config.yaml
head_dim: 64
attn_scale: 0.125
tie_word_embeddings: false
parallel_block: false
init: "trunc"
init_std_qkv: 0.0208
optimizer: "adamw"
learning_rate: 0.000711
beta2: 0.98
weight_decay: 0.11
max_steps: 7629
Each number is 500 + 25 x the weight over its row's rms, rounded and kept within 0 to 999. Layers, rows and columns count from 0. Numbers have three digits each. The size before them is the row's rms in percent of the matrix's.

# layer 5 attention query, 640x640, rms 0.0394, rows 44-51,108-115,172-179,236-243,300-307,364-371,428-435,492-499,556-563,619-626, columns 480-639
106:510489472487481515536511512502493529462451480425532518496519490533504512490454478483489528517489526523527515472505519502504466519521526530489554533484471506495511506457484463495499463505496491529537491498510522550506489471485514492500492529514512444513494523501477481503540502518441480514468507477476500441468505483521493489479454479493439493493498539462428467532478516516518458512509492502536502515515467477470514452532467493489492497470523498494500517530455515538459524474491457
108:520513511529492489498494517514553511468523599540542521504476482565462486496535485473501494524522489517489479490432472509482496479501507542522507510521462435478533546502473485510491495459530467453552491487500465462507457484500460470500509477490496456529468532462504535490513467527487499481512515512492495541463495519530494477511476525460426506545506439519537506474528507469488532533491545455527475494534500524466530487537547455475519505480530469533521499482504478515454520477525527
120:507490498488509501515495475474518508480482499522469511480401508481480530485493516470453497475541494517500513475493498513447497497541456482464482467549506457504453541518472472527526502518489499498492473491467491480445453530539479502505451450467506464499511488495503528513491510459540516490492514523522482475497481548557490485500491496515502497449498469497528503512500482483497511535503521513478518496497472542538475474537501481480540526475502510522468537482487531508509460517511516
113:516544436490531505509479479488510541499512480507522525524508486480533480489430478512508489494515521482535493518474484494521512495516470463531483521484482460461503534478512514521561456479501553509489518527489478523507499483530451470457533463519489517482488488489508534501461517514491492500519516500521458485468463472507473492513482507524493532504513524502488531474495476510462525529532543486485485462489529480524535500506478494490485543501487477437519519492514513498486483482486535
115:520493535495439543452524509467508505489490519464524458493508470507492431485516533522496510514488497497537477536512517472472519490535501503496524458481518544506520473533458532496519536522483492472558486539512476480510509496506489537561508514503472506491541497518477537477467507465478499488470484488508513470486467489477510538498500505536528463506531486514550493538516532484483501470550491519489495490517496494517454493500490520503509516560513502481478465514576503467546500512561494
111:509504508482471502518461493495521527535469486526433483481499505520509530554514479467479459480486520531544490512539527468473458548495509502510541491527479541531456509524446492557502520495507522487524499454549507498511496438492487514530517468471498492505521476509488474527512528501478510446512516467509496483480508497523455513468523467486556518461482493488493477518532498573550506463494495517526546493476493489482461456514493566491522495484528528513517537489496465493487532500514522
110:447501490515512515543458542478505530443463490567472526476514514544507467507527486515489514508497539525497482500458496470505471539463523516522519528534480499512487470523442501496494526479462495503530503547460486532476548489500550520549526462514529512510465528506492510505503479522552498543534490499525533512535496518462519494479518540481487501534478473494529479530536503462499480492494500492515471492482498517445513527458524508521482478505493506535545512489436481513527495511493502
103:510488486479511532481496519456529475520472534520461492532480522515502495499502528542492517513490472496516524533521523505502502505510461500511510512481500518483494483461484493511526487482525554536508513531510482473527499471515480535534518480506533507487490477516447485490547503513518491480556531484529489497499547546489498568483517487512504479486503516488479499516442484527516519530487520475497528535480492537508539496488510463470498526513504512506492496543504476473479473501488549
087:504538458510484508505495442487527492456486499441509533541483502494525505494456534460511476528537499509492496478483497500472484520506469497478536535494513485500504522484493482512477467490505472486488481472527505530478464470494494547516469569499505498506513533491509495505545519524443492500523505488493492527470479475493504508531471436510471519529516504483497474503523532509494496507527514551550515482524483482487544448510462501543506448547484476483530503505512499532501513537541467
088:515483498522507519481504535494515512474492517509531509476505469486493491522480523529524532461509507519503478457496497495460533465494500523485475536497472467525517526498503483513535476464492511519521461535510528502483485476505480471512483467514500470484523507472554538506489516463532522498472514440546489508521505542484476502476495520482452533535483525525511530503484484469501499530441529509476479509502498539492476523514519487524521522492481489579533483513493500519492531464484481
085:491470493514494516538504486485525542487461500452511489531475522489496536474516500520497491491523483480532489506524491498467520488500504507466500495525515499489449519496439522549516529519465496502498427481461504491499513484469519492514508469507495452512515453514468462537465475494540484499532478471463496470511498534508479458490478478495506492458520511486540490503520506505544501516506463530501559511485473484507493468498528467456500532500499541540477482455492517516496460527498499
097:521455515541534456460428483442499499517532502524522489530483518505520484485466473494539503507534511484519518498483457526529500495507513494466467534479458503474504532501503491536559487462506499498507466521521497507508479525496517509494516459525509498494456520503452489541488482465532483477546543513479511518511507516514447511479519497486555474519501506489522489474507504528507494507517523505480506538525485500495507485512508506468479510457492485524494517516435497495481494498485517
097:546526503490452457515527527457464439458520515477541494531516524480493504515523544501523526488454523488493525455517500490451459520485505494526542466520485487462484528524475503492464485530472519502506528465499485532516493524504471480532442502508489474498524529513522543457498495505473538484502485502469523531504479490506501489521501546523454503514540519501503531525540514496465486481519462499494527475442510464465473458494496510506471514517493499487515465507510509509513480491481458
086:513527508520508488504487479506515526522499505504477481501446526498521544527539500499485505509535519531522489516507490483492455474478483462520500467522539542467517539475494499481469534470479484459506501489507496495517537554509449507487482500494508480527510494488503519510517534512459491469496529442474520524501507477540466540511518491501548500529474516523519523511535478544500478511515468487516519499464515514443513480520470529462459508494514491472508530485506485490518506492488526
093:494491509504468495516515529512538495514493517550524500483504496546493500518522454493473509527471522532494525514516490481501484506527498518541470497566509493513484471509523525517512499476521509483494472473468533530500501510515505503502504503520519487484507538507450512481488500508496476454537473528515531483525491507428514507520514504497453525459496479459496490476498472510517461507512459467484458514509516491479482500513477553493485519505530487518503497490445487491511522497493441
089:467518508490473531527533480518526472480512518474477508522456515530517467503492519544493506505468467491497453498509474502499514506508438469547500500501527505465500471516509470493527497524466513551471500520467488540507539492564474495538452484493544512488527508486486524482460511503512492491504483493523546504503492507519528515514509464491514524484499483469518498500473468479507518489517521481470499514469482460523516493467479516515538554558491477487540503517543488518521525490522494
084:507502491539510542527480508504504521469483530461464481514484482498525501504491492461553443509480507503459519491511527494524474498511494530495502489525495467497483454518485519544504443491524536476517481490456509545497510483470485478546516496535507464534517507471535503477489458495456507502503510509519468484446457486511506489473474557485488501499486513463484528498514511492518493520462478465477502490527488544470525488494492474543490495549502483478540506522465531496500494485492507
086:528474463551510490508465523457506451503488518512497499537474462475518489514489500525491546527523438488523494481452482500474521475473485474487504499506433512558534523501507462521504511494511520453507506537584505523479497509499500545483480497479499463506502506528468535477523503481481467477474473476488528545488517490519500529480515498480454503547504479487526488533483502507475533511450486499470511516489503463483499549504508512505509473502529462497470503455518501461489530478499539
076:512503501495468476526517511486483521499517491489521504510498532473486483449516523529520543500507529462494503487516473522454481463517527430511518509511481464472499535486527509505514554491499452535503499471478516510494504574504524469490540538507515504494522522481461506552506509490474495454507512525440475520460448476487504487493485505509501503460494522489497540503511532543505546520500537532505512501497520489495472442496513512512517484502530499553509485498528541503503496516500472
091:496501491458539453461494466502491466504496477538515494485497495459479499492471537523506482472492494460557518504513444534467490503483537468496536484498529490471436546480552462516532514485488530516515481548461520506494508531537495503479518533471525533492520506491450465518528501469472517514498485478473498536503486503448493466494503535490491495486471489456514519505470505510471480481465517456495462544555484466493517461523468504483486525462499474545472498513531536452522493490484483
086:465464547461509473486524506493491501484514507506510504544516512521453526510490508531517475487488524531499500472518495468525517508501466472474540507507493496461490466519518466488499500498512508475544502503492517521538442495488423516525553512478498504451471530512544459517535488499458517550473467523460514499530470444522538460500490496492479524534477522468484482481492523477499496475533508469512551481458540509461508510472492524484515494524528501516468480521510482507464502464522527
075:491475520552463508465498481507507527540510494502513525502470463568473471481482507472479533482529443500481525504485537520474496472488482528502424463469500479451509547532428516482491558520495514475505506505530532512477501484496492516460498504489472467492473526501476472515553449501513495514500541514501475525474478524449501530476495541523473502507491519470505488482506497497519450519519522455497523558492464469522459507481486492463475513543507507459540532516484502485509464477481496
087:503518499471462510444502516498495495461492503500483491492548522501485516478507495505497506500473571532474521515475508525489501502492515504497532488520457492533520495469491511519517505499524481495493491479516490524523518507536551489499531501496504489480440519529534479522500545460508537510534510495512498523543558514513515538521455461475508530480504527486510494512495464534527485549491517504504510515528536502472477495498545533534490505486493519567487550451520462524559527530491500
086:431528468528513522499562522549536471483469513525497501536527451512514433523524483530482529468471493501532523544495519467500495495464474529513522503477513522490494503485506487489495478502518530483477488506506476478499547471487538476496492493539521500505499476520491508495540510514505475547501487476503540479509508532507474554509503479451452515500507464489505467490461489520506524497500450496502504461481484517518524500441486504507480484543501504473520509518485508519511512480483516
095:496492475499546499532485437466495523499499499480507521508434504512498491482483483467494454514512506495519488507490480490482493501490446517489499503519485497493527521521505475490516510499504491517536501469509506508494433527458469510534455469472553499480453531461491492475493507530494517455530527455493474552512502516513499489507469471518495504507490500510499495497507511491455461509468518475484492506549494573470488476494523530513562443491509504505510522494506513536469449520518506
092:469493486487492484458477505532551481518513550482514512515534501508493488510500455510543495503565492533487489459459560510503472462491501541499469553485439453489491557464476496472503493513503495476520498516502526479470485479487510473501506517483532485526494498515486498528500492519490539499470491494515479529497498524517457498482488494497436492561526549513519519535491515492533526523508505520484460545538514528482532485464528488494527510501507469492517500511466487476459525497532497
089:475529518468491478516498515482498474504499557476520528490508490507499487558488523537523506491517486499480502520526505511457503524499468491507500501488513478511460520505517504562488470533483514491510474515483505489565531476528514498514480506490495464515543458536540496493519509435512493481491506452523504522516475495483491472493492518516508467461498520497515521477497454507549466505519507494522522535515485485530514503471532516461508560476477466583488503441466526497485488493471504
093:492483529496474511445499454491478508494547551510488516523469520477493542502481473488490548470509470482507494507496510532508480490474495492482443524474499472459467542505499532564514489479440517534471475508502491530492493511504500519513503469490532534485535494508482502531528512492453484485539508469502459546496476527523441523498454531494527485506498505521546461502511529505486519521510518469492513555507526492511506484497503511444486469472507534521505554519505489504470464519518491
106:509487518541475516511514516496496470497526534485552457516492476503484483535469503490468489514490503513509481510508503501492526525484507508540562507513524498442494466541511521479460480490463490482511483452507515513501507483515494446499498519502474479517501533518503519462482479445492445489468473497497474537525453481529481480512489488460487524493546463551511498460517484486460491509494482461484498460453522486503484490472464528505526552481468541513516456443462503566513424520475522
088:507542506467498486528498509516545490491554518536488512458506457518552507547529496490464501469524484506519530512545510478507519497441500469501519449480527486474543526539457544506518502507479490477528482511523546510526490502476453464522510447485517490491526501488527481469492533509489471506498528476481552490494508530485497508510513526490502464499457524491479521475499484468494450482475471519528545522513493523497515479515470520515500503518474529498569481471507500516489563510460522
098:504512497465491451448506495543481530496474479499491545504511505517474495503501473508447495486490524502508476549484492499453454510511538495492494486500470545532401518488481526505472486488472470520480513495527511514496539491455547522495516485475487482471462474497506498507484486460564492508519497530486535496505528494501450510522509494501507492497517508497545456510548457507511485497547505502476495542517516501463476525541534530494488498485501507539488548493518463482514490500514442
092:486524432485520497539516460533500513511519491475532473515491493489482485468567505513469494497504456468539538469475511489483499519507476499546490537485471491505511504454529496520476536538502525530466476502489457477494502484505485490505480464522523531510519498500462505504522505527485449512530498472503506516516515537504500504520557481472503485490522476473500506488504463540485536502522519496526537510464501470549561487508503508504520490558503534540481465485500513492536500530535497
090:484543453477479502496472454493502482503479513493480541507490480510460502513475513530535476524533496487530523504464485487472466520517512506491522514492521456487486511467474467538542476492498494517476508488525520508494485508510498483507502512533485462493532500442505524504534523496467492474497548487477474477433444500490518542502539500510494493507481519478515522486523536501485465514529562514514474514479508469498533465495464459532480515542473523493511505519501522511482465494517500
096:526491505493476497490525490533488467516506501484481508483489527487500520511468432489501511501480534491514485504519472481495508472481510489501495483502480482498506513490469493462508512468511537534510491544511524505520495525506528509520459460496516484482468491502517519504512527511479496519535483496519506503526514553506506481475488477484494551503480535538503558543457498474486508501448482460506525455490512519500475531547516500527513477505502468531477483504515476482534523466528528
087:485509493477515471504511455485524482526486501463525486559477501461498534494493493502543536542525496510499509495501554507465497509475489481485525498489495503491486549499493495511503513532480518504474507484497548507525490497534495544456495506492519498496503468518471479505532494469548506509467529493477495487511499480504484471516511498469530527495498486479540420463468504494485521521554487518485467490518493501522522488526514513486542533504527481516541460488500537529492427497497455
085:522485507517548483472514492470502501501537528514443531477469520509511443501463507538513492506491493520508468538486482510491511516500460477485507553517488448485488513510457480512529465470510494514503510488510493527520470498531524508482480520534518542521514474503502525470489486458527467483500546452498478502455497524510510528486499550488500490480481468541561474506488528496491513468520538449483486492512474511504503456498558501438513491480514478488505496453503491511489502487470466
091:474477477492471473479534568460508479540493547519503483560553475501468484505487518492513494467530485501486512495466542500475509512489525446534531519570483499497487522505531490478471507524494526491495506482553481516507550476504422508507536512489502543495514487511523517482486500488522504501484498489467520507486479467485515535507490550508493483474490491497530503441491548562484531494536525520496499508493503506479541477497479503501518537528505515503500515484506483531481455499517476
082:514506491562491519457492522499505550522527522486512485483472469511514528503519515534551474499477492475506529494488531473510484484463520524485519460526494505504521483502500515500483522530476485472496523491472513500503514496535532493498544491521521494474505445507534487512475533527513475504477542507497504474512484480515522526495535545487473477543482498502528491520542506487493486482538499494496525511481463503492524489517485507473506514494524549464536484528512514507521473479534470
096:490499520502464533504496543536466532496513476530495510461484470525530479488447484521484512491457495534490502566517509504525495511477484580508506544516497510554502484525448477551450511482524487499454533459449456469483523524527508462544505515513510512541485499515496532483520541465474526469533506518508476515509457526465580489525477501523479492507524500517527505526484518508519513491502550459500496532456537502471478489512500520518495490492504523509502521475482497482479470517485487
087:471484468524500524510496512462515524464503466455470479470512533544504500513494496485510469534511517460521517502494527470520518522516452474493498519494502484535492468500490556490551440540448497500553501514489479497465485475493513474548467472506531544518482494438477503499533497540508512549539518461486517473540528567518514522527535469496496542513500499482514525506473473515498536507502537517500484510537532466530472440463447485500531482514536534508474497514476496516511555538561488
089:540503502486475515481521485533502552459508533493486495512450499488526509500484471476488500496472549458478472517555526501528476486509500529497546505510477466474483520470520511478484505518497531527563474527453490472525510484509503510465508429462528514491462553521498499474497471504472511509477517472471493479504471543542511471467565487492503516501506528515497492532542520534495510512529523481502523473546477533516501506514480520477551475456486486494492526507492493504455485516524484
094:493511459490467498473470529497517498501527549484499544487453503530476462478437483478456529504522484512490514471541512509499484445502542542493517552516469481512479526515462468503514445451513492508498507491511539476495485514521481437483507525504528477475504526492455500559547484516505476513476530514455468474472525517522487490493489533538479503505466531519532499467504523524496519557516523519541440559477463500498510434485501457493488495545493435467530553486522486518498513513513499
096:469556501503468490507553525525447497471487476515520524475540457499472460496422455501462514471515509494468498480459535490508516520542486485508480492473532464497484462544513547486481522483515508475481467565461465525484485505536491483479455496454514489507527466500512493533479500487519485483514497497486536497483497471530484522502508498525510509494500507458510501509512503473500504524532491494453488502516475473536474482518496453489494487496488497524433521500464549535511492470501487
103:504509475507527515465475475518511484479526479529521518520510488487495445444460511501485492466501506438483553509514498496521524487503486484510504550504549480524531522514506480528557487478477531483496536528460482541486512476519485452470523489501506517445536511492501517481502514513504482490529483477481488500502453492501465471499515510499482459491519516484516475434506518496454516549531521481474465444497532524513531492528509488485454541505491498511481464491476531508512523503472502
107:523551518520520518466516511470475472477513511489489447483534474556485490505513530529498534469481542521502532541491510483472501514472428473514505512464520484440472483488523511506472480516523481476539517537498456500489496525508556472519516479537485517501541499537472545482475460507495500509517489496478521452498505469475522515509495483477527468518508474481476511511520521498465529498545493524508465499496500505449484514491492516544486521507458457518487418486525523493558505498492453
105:535491457460482483520513484543505499511498472494479464487549525488511522530500482474513451501501481405510480538513521486475511501541518479534504504446501515547486477490474520501489486492490526492480477463532517541533494452475458486509506498492464474515504495469500482473529517517438506499478521458465518507474499480487497497534511477497506506475485518500470490531500509491525494503500529512502493555498460487521512484472487480513489520521493483497512538511469524502525508486501500
100:502468487524486509513444458556502475498512537504543501472533484525480518500493482491473533551516498480509526528498486477509475533518512492555524500514445484493474513528493484521497525497520526507506522459491452498490542498465519505449512504501502472491508540513485506521499473502497497532492493517483499501485482497535494451500531495495428507504483488513481489488478502477514469499519533473473507470487536528487466476466501497502498529534504511504530518473436514488512513483471516
094:456476419515487477500483536458507501513452525481501469554499553503509554522525489509496494547469493500498531551539519470461485491490484473527467562473427522472503529516486500478505450543504550547544485520530501498539527454513491513540473494519507484517493500548493494465512510474512496445502515513517501508474514496558511515526516491487512509487536524517512485521496516533534528516517462471483532537456475495499480504484522479490532480466502486481490487481467476487467477486525460
098:479476492483524493464531479546502502521476518486525498495478484468502538524520475478485511493458494542521511490532500475470489551507492522519504505524469485504485464489553532523513484528507552493481475466549456526471435442488491506481524496522500507555492533498492529485556507508487528538466474505474516509509477506535492530517476477474477491476512528486490472461479511478508501444485538522519566447558493470504505517502489513508467491481458466491513498524438483525480466527509450
088:512494502524505487466495515489480533464507544545506527524500520499516462517541494465556557529486502474477485475463515527498500436530495543497481475536494471479536524498455497461490467500529508489499505454514486479503485499534504427498478521494505498501489507523507547480502476521503525490506498501491497500472519467525516507522514481516461492528507493514519521501475499498517531530495526532524490494484486507477472504466514438538479539542536497509502516501520502478476504501482486
094:474491500485480522491505485506509539498513531463513477507456528496489506488484498506434521474505516509503488500457489497468517519512477450468520482491492503509499509511477500511516460494481485484491486494541508496478471486512520471502502454518506489518529465523488493531524458473508484474477523494521487462500495516488518479484511522494489483456456504459523479497505493509508522532525524519490512498499543515510453486531473526470517534520511498515496497478500523507512491478526484
102:517551453531525491478530513451492536532507511510493534527489502495455454485458507515478475477510528473491520510475450507475530512483464500458481520477473522489500539538482490508552473481485528587514528522508495486506482502537520506517511487510513450495524485507490479496497512516524484515523518503485482510496509505463479505485503540518553502491509479510541521512519479523486510516529477536545481498504495488529528477489479496476505489472468488483491485524483510477486537515522506
102:510541500474477500481516504519501532455516480461491480499540497496492481502529536554503528483500480478470495521525511466473489493485494501531494483482513514480535493526519549514510490484473485471539477536523473488530505487490486560531515492514528464485509536493538527500472466508494514512446525477461482485499494472469490543500514518518515478524520529476545516527488497522492489441498532492488448482496562483497491495489483493506474505535454507460466493480552501486506479498521472
089:461506524526486470504515497483546531544477564510506477510506487497532522519502487492512509493466498502510509550522514508486486476481486472533500441481519460500500522507496529490450523497500537478473492436481557532532508451487527501471495507510505509499500497512471506501511512487464498479501562474498500528484547507427499530488474477498502496520481525541470466477494495513515498468453524479495492529500470504472473518544502512504490537510506526450528501520502550467488534484518532
097:492475501515467498551484474480501538497506513529542537524509504530510479509501534541478474495491543477487524555448519455519501513490513543498520483513458493493473513516432506552501485511490499522530483464487517533526501490513523543523519488499529475529496513449542538501527489502529510458521486502514528495481501518471527515482525513552469531531501494508520543523522476506531445470521450474509479523539508505486476492554536530557484508486498495498499480504443507468495470521448487
093:513524465474486514501507514463523494480509509499521518519476503544500463517538521539534513504490498492510490485498530510491515480501479471506491444482471467504503493506492479494531510499491524504491491528501483523513547527554489504513467468485504519502521519471484499490543497514486490487536517496558503537478489504456523527481498486507495485488509523461507508515436519516507547468472567466478544523444461527503494513486481477500500502532505492515514518535468503533461559537470498
084:523485498483521520553474501486507503495535526482505500520494499470536467492507501515482476504511477471481529506539536465527489497510452489493485510487498458517505514479499495480522512461514556522493476534499520490499474568479502495508455490426535489545491490495464487514500533546480513500513503485474497482499485530528505440523501557476467508500458486532466518515513546495508522492457525483523563501542511510516542486471509486527505484518440508510509498486511519505478494466530450
088:524485463510520506523455463504483493497459508495482547475460482456480537469481517491559575492500501508498502453467514488477440513503485463495502483499477488548512510518474503466503534488503498482490482491494491487477536523514490506469508524531507490461483498534531503536526490521487509494524508475493502506485490476505543482496499497502516515485488469486525484532481474502483522544444471490529478466488492469517492447514493546496512496483485507502481496480496518486496484491502525
084:535485496531472483509540502470524496528451475478478522535528508495449495551522474483426507478496524509498541529435503476473476499461484535485471505503499513499498514492474492504491503513461499491466511498523499511500506550528489533494487473462584469510493508486530471521529519550462478499450504489466496528481484505499464474536460490522525453504484495475498454517509452487442532493461549490518520515540505476459494452510490486539488493483520499513479497515474519522431510548508518
086:528504454521512496465519463468513493528506491484497552508489516498478466453447529501459492493544474523511545469505528525481509503521504496503516513505546459541457518524455507503498516470509482518485507523518507539505507546510477529503508509488536466489507534537519462489461497483483475508490525508454521504474477481487495499516510518460509522467536506467514514535491476482468479512488511480535501477509507458503573468507508517441532489491497492478524499477524476501489496515529481
098:521543506527490515509509506488508499486459500498520464495535487542472472477468483518538497495515475490494508526532514442488469450505499496488516525507498469460553466553512513531518482507492503469521486520502449490534437467540502495501472500514533457486513533524469480527514530451479482512503471488502492506498479438457487543533517532488486488498472481474474438465478519516486469507493516502558551502502466488502479484468514471500485472545520512477477521488547503491512462462471542
081:532440494482498451508500481482546520535493498526526461454476489494497478521521517499480493520485516544506488476506508488461503500501445496512521451484451512480546537485520511496482509516476530462491523494531513485554540474525511537456479477452507500558506496512492482488515499492503497522453530516518491490502486505479462494498494481501522456513500506506479477511505488520506473549520531476523527518498495513501472490531517528501497521476484533505506550489496527459508461473522526
082:506503522475505496472544526510506526502493490529501477474514492503480521498478473471472514532488500480509513495474508586454507518488496524487503473459511487554500470486457527567471526516478484481511487506500485530500531533520510517539530525514482524486494473483496484510508440498474521503509475505508455473500522534498539498495487480490481483549515492462470467477490448515528489486537492490523514480486557451480498510551542472525487525470573474511530514526495503491509513527499502
085:535509458476452501488511521487515500507491514515533499492536526513510473512490496487512531507520512511555462480526521536524510522495485468500505535461488517484492481498496508513491475499525496516508480502502518471548517509480455507535496536504506501525455482522472560483494548497514513540514517465501515470521518475493483550504493502500499470475493529485453488480464492530553497461492509495540502509496538498507524470481498442517506439503491514519453497531500498524520504549480494
094:480544465488522501486544502506528524462531511532513513521513511506526501514502473498476483486481478498529483490480487498479502528509486520513498548482512488492491491505525487513478492528481522529515489477524501562454481474485470467488509514491512467520509477462484500497506540495503513498513525462484478506496471504503528487511453501479508500482519498491463512435539490478514494512510496507507495470522489471475530544494513495524510529528507470501513506487482505548470531505528496
101:575492544531485494472475484498497490462514521475545510525518554545496455502527523457481523493517516475500435459471521485501514465514534509469490544514445450515474521470488500500511490521474482531530493476494507493506461494513490482487478486474547497466495512467524547515463526516539541524530531502504474512510512543487511464509477491498479534540490527541534489496474529485467512519507478479492489538525472540506471521470481452488501481512521483493519479478509514523493544489484509
088:530477446515487492522532515532537481474485536476520490499453526466549509440459524484464527491482532516474506487508510555483511492537486485467492486464499515494467552490492520476492516512498456544493520508495459539506521541488443512471477500490503523530503489514515506510473488476514507485498524491495499491501482496518525468536509579485464491495512532493493513509463496480496534533480575500481473473538518531493482455540468470466504491522466508556530479454474491540466491500525501
101:455537424525523462464534445475506503468500475501534529557482478485505489479462505516453486481466552472477495509481524486511509519491472496522449514510509469477491546485498506519556473513484512543494514534498521478520472489504462496479492512501472517484515501485516520497466484505513521505494532502478477541475488496486475513531486468520526502499502546537508491474465498477468504547520558485512461496471489463519544459497485509490536496459467471497466508490495488504499501504489503
106:538489495503525527480476489516510526483485494476479481495475490510525500496485555531457498526509485540507518525515491484515487545487508479510519501538503455502507492507506505509503468511507467474528472505475473502503487479526477481517521504508458510509583496497494530470451502477496478453453483518526488485503497472453518473522541520531470439528505475480470546516533508442461521535534511484475502510486514504473460491476503491480514545549452496484463452497471497475518472485505495
094:532481476525476490505477551501508507532500519486430505532464498484499520527501495477491493492489494539522489502509498439456518492518522470526547465483504505507456510475448470506481510490511529510456488470493487527505515470492510494483502464474539510511497466513460527510506511483498508478451501467497501483526515510483496491504526485497535503509472490507545516531525514521550475484468454486484500531532463483519459542536475530500531503522534516487531496528492511508500531505525517
112:483446560524484520515467472484478532517481498527494491474460535531453504490534523537518550496474529490509510516458517468501473498488533554548492515516515499496506537511471492519462472510485514506517495467460525493475520486500551562539509501482518517511468533479516514517507486481509513472504511494534503484499490520484477552463541472491504549490509527518556501505540472549489418510534477502497475506483490457533518532521548498544485480495485477481477481489490498457518519476514533
111:521488440501530529517505505478531474449562495511533504491478502506555499508507502519474489529524475486528496543515528478515550530494450489510495535488506521499461499474516448503535476509495544495483502479496489504479452465544457469508466535509481519524510480471493504467508521525499499476524511450506465509467489481533547483538517485463486471496534484502478495461475525483459504476478530481463532515462510526543541485495493476475549531512486481467520494473487511529500507481475499
112:505525463487500527467518505464583533523465482509480469492503472480522471552514502483486508538513511492538539511500508479514515512502459497482492501506500496516540473491518520498468433521562515525516497497516470501510536477557496475513502478505545476525500511518499494482483519525486507488515498497487473477463481489514527517497493501475502497504497466467438490487499496520541507509493497483516486495506507539455506513516467493507456513488486541493544452536467516487536494477522499
101:507501471539489517498482483556531564497471532467497492513525474507494507498542471473494528515495498488467495464494512504491466474491516499498557501498424471495466515487497465522519453519467519510499464510551508538521531454523517493489469503496511472497471509531483486509547466524447496465489471503468521498440496506494490472463511454488442493473475524490474490519511499506542518480506505486491507496501459489439491510521482510504478484462494518490475550523477496472506528459504497
103:537541502493466496481496517509516497489508541518536544506480521515495480437494516506468508543522481472506492492499504498496542471489546509510506491518465488485512519569481483520518506496450482471507526498509472482490443497540453466513514526532484549503496522504511524518474488544510499524512473502503493529487528463502507485514542508494483505492504461539550520451472482484480484490478562488485455482492501521490498489540507468523455506517489478508499504510495493536505505453521498
118:490505480499491492488516493465525486454487483486531523496445492479482505465453500505459512486542456513516517493489505545521505499491476494504491499530545430464464522499476516511505496512505484507493467508456508515480481565539479491498456472493524483502514477465498500519510478504524486502490501497495515465487465546534511488502488474511478482473532486503524478510512478498474518554514557484471522502517502511502507474493506465476516510460487496533466501499479559505536500493511476
106:500538443478508495507506469486475470471529493500531546490479501479541495428483462490474459474497515481489504498485491531519521498474448483524504510482556446483462522474536503525539451481492552497500549539497465481490475529545482483527502484474486529487471511524508544490484473504505481446519525503437488498467430479496485519502502512479510500515525540469488526488470488512436509512519571476471463487499543501512544512518511482501504520480487523504486493505536498517528499514477483
110:518521499496502510452541528477503485482476500468502453490540497512496483500522515531531466483501515454517502511521476459493484507519499508493540485480543526529499480492494513482487517506498512495527478561544448484495531523528513499508503571481514443521540489506514507530459487497469476526463504472489500496461524458517501460477483515475543497503520496515512474542552490508492515472532491492502471482512494528471513512532468520517480526548495496465497501455493512485539514498515512
111:531480507507476486504493502550528534515491505511441503492536516525487537521497502514489495565486507511493502526498498489483471512529538511469574454509437539515502477485495473527476494500494499492506516466542516499497538446454515514525500465512486492453499472455523484503504541498478502482486515506483505502520510491529451484470494526501524534493494525478506497533492513547531489443516488519526505511499481511483458511478474532514470491494534471491521517498503464485471545483493510
108:536459461490554503475475516500516494480492467512514499464556526529499496542475498493491526543529537542506497505505502502493441507478512533499498513552426513535500472522502482515537495488465479487528497549471512533525541514491518511526554485532530446481465552519452523471511471521549494557525510508492504501518514447495515478480509497509503483530487511479494483564538506483498492500552457488480480490489481507455480517509504517504491470491502505521548456511441498479510520505513496
# layer 5 attention key, 64x640, rms 0.0353, rows 43-50, columns 480-639
103:475479497525490537544515470540557536487510463513431531506530473533520481545477472511515496524491538499509481521505519453526517522509550531527530471513481559534562472521517506520518490506530507494499510480502522505526508500481500492525507510500515524487495487531484493472504514539490479483496459494502497473501468480504520501534530535487505496457482493478435506523499511515535478410507482530499513482495475476458488475470498496513466512512512522458478531462509478496474502516491507
098:513505517518512495529490504496510519466524520506460471482495478545510489526525452521501491568490515469492542529532451470496515484475449493472532512483485540493514542486491483499530509474526489485529491509530531489507515448513484455491485501487530488549474471555455491482540504528495473497507481489514476513493476538487503495465542515503493498507467513518495488553520527544543497541494494493518503516453476540497490467498518525471539521497475509482493510541469494483565528429486518
098:486492470542465462487495505525485504499482559529543502494460496518512503463484495537477491482492529517449523496502514543473470496497473478493489545550514493493490510509522457492529531479521508510505523512484527463495513516509448467496510527481483519539488510485476502522519519492491484452503472497476481497489484510494474471519480546506512454476475490516472480497501495489434466538503535467530467474474504503470511463496503550484478563505503482533485502482493509464521491457475506
111:532506492502487477498526531476548482487534435512507533489492492496470486477516521509485529478520487504509516493453489533484471504497499527490488502564530492502502500527516506478550538526494497519481474516507515457494474504504467517503472514475519482484506501520550522481536482484544468481470495470503467494483493471497504499502500502501500511528521475533572496500523549482465535542468523490516518488527503496488514452502486458443502517460512491486436501504496513482471483496506517
101:508482504443479489529522507493504480491486479477517529514494473476516515466499517448479558454528495471518516463504507526500508513461511491526493525506517467502472515480504507471528493500482505538466500529528492529431484548530500500489496504481493524497521536509471472535505512515521495519465496511470523492523512506508511506516530500493469469460480487494450474534487479505450529491550493536487508499494507478552522473515520485503527520461498476527435521519530510554525476476551496
094:470525470531475500465513467476508500525526469529506524464489511555503476532475500519511525497508489489484507528503517506510521484462458519537463521534531502481499498507512459484461491541499496511554485464475516472515488509521551498478499541482520461481509519501480505534475480507476480508538472449489497528518478490536477461513497498468544446470527506504461500488465499480489503481506452489478481481468510496470483479530476427548487508533545481487474465497480552461496509490494569
100:516484522491503484510533484468512516513508533533481474470465503532520468566508491478473506511507499475496501517536517486484478514508475530502539468539481474494534494473521508511459522490462468492512517516566521486506459477485462506499509507507450482486474493525505463480487538500504484529511517507499529484505491499507475468482508524452490499540505508463474504497512524518525466478527471487483464525499513494508454518487499557518523483497497529529487536505517450492493486503511498
093:492495501482499509533460473514470507524514532498500498531461511524525501487508490512507556511511499526476514503533522522469526505497471474517494505531473515515566476489502500507494479502475447480530506519547469487486496494530471491499447489470469521504527549518487489458454498524487501494499502513512502487514498513534441503483516503506453516508457489487531487464505524513493504546473524516480473448540518500502498482466484488507495464495511492504510524546479484492493546468532485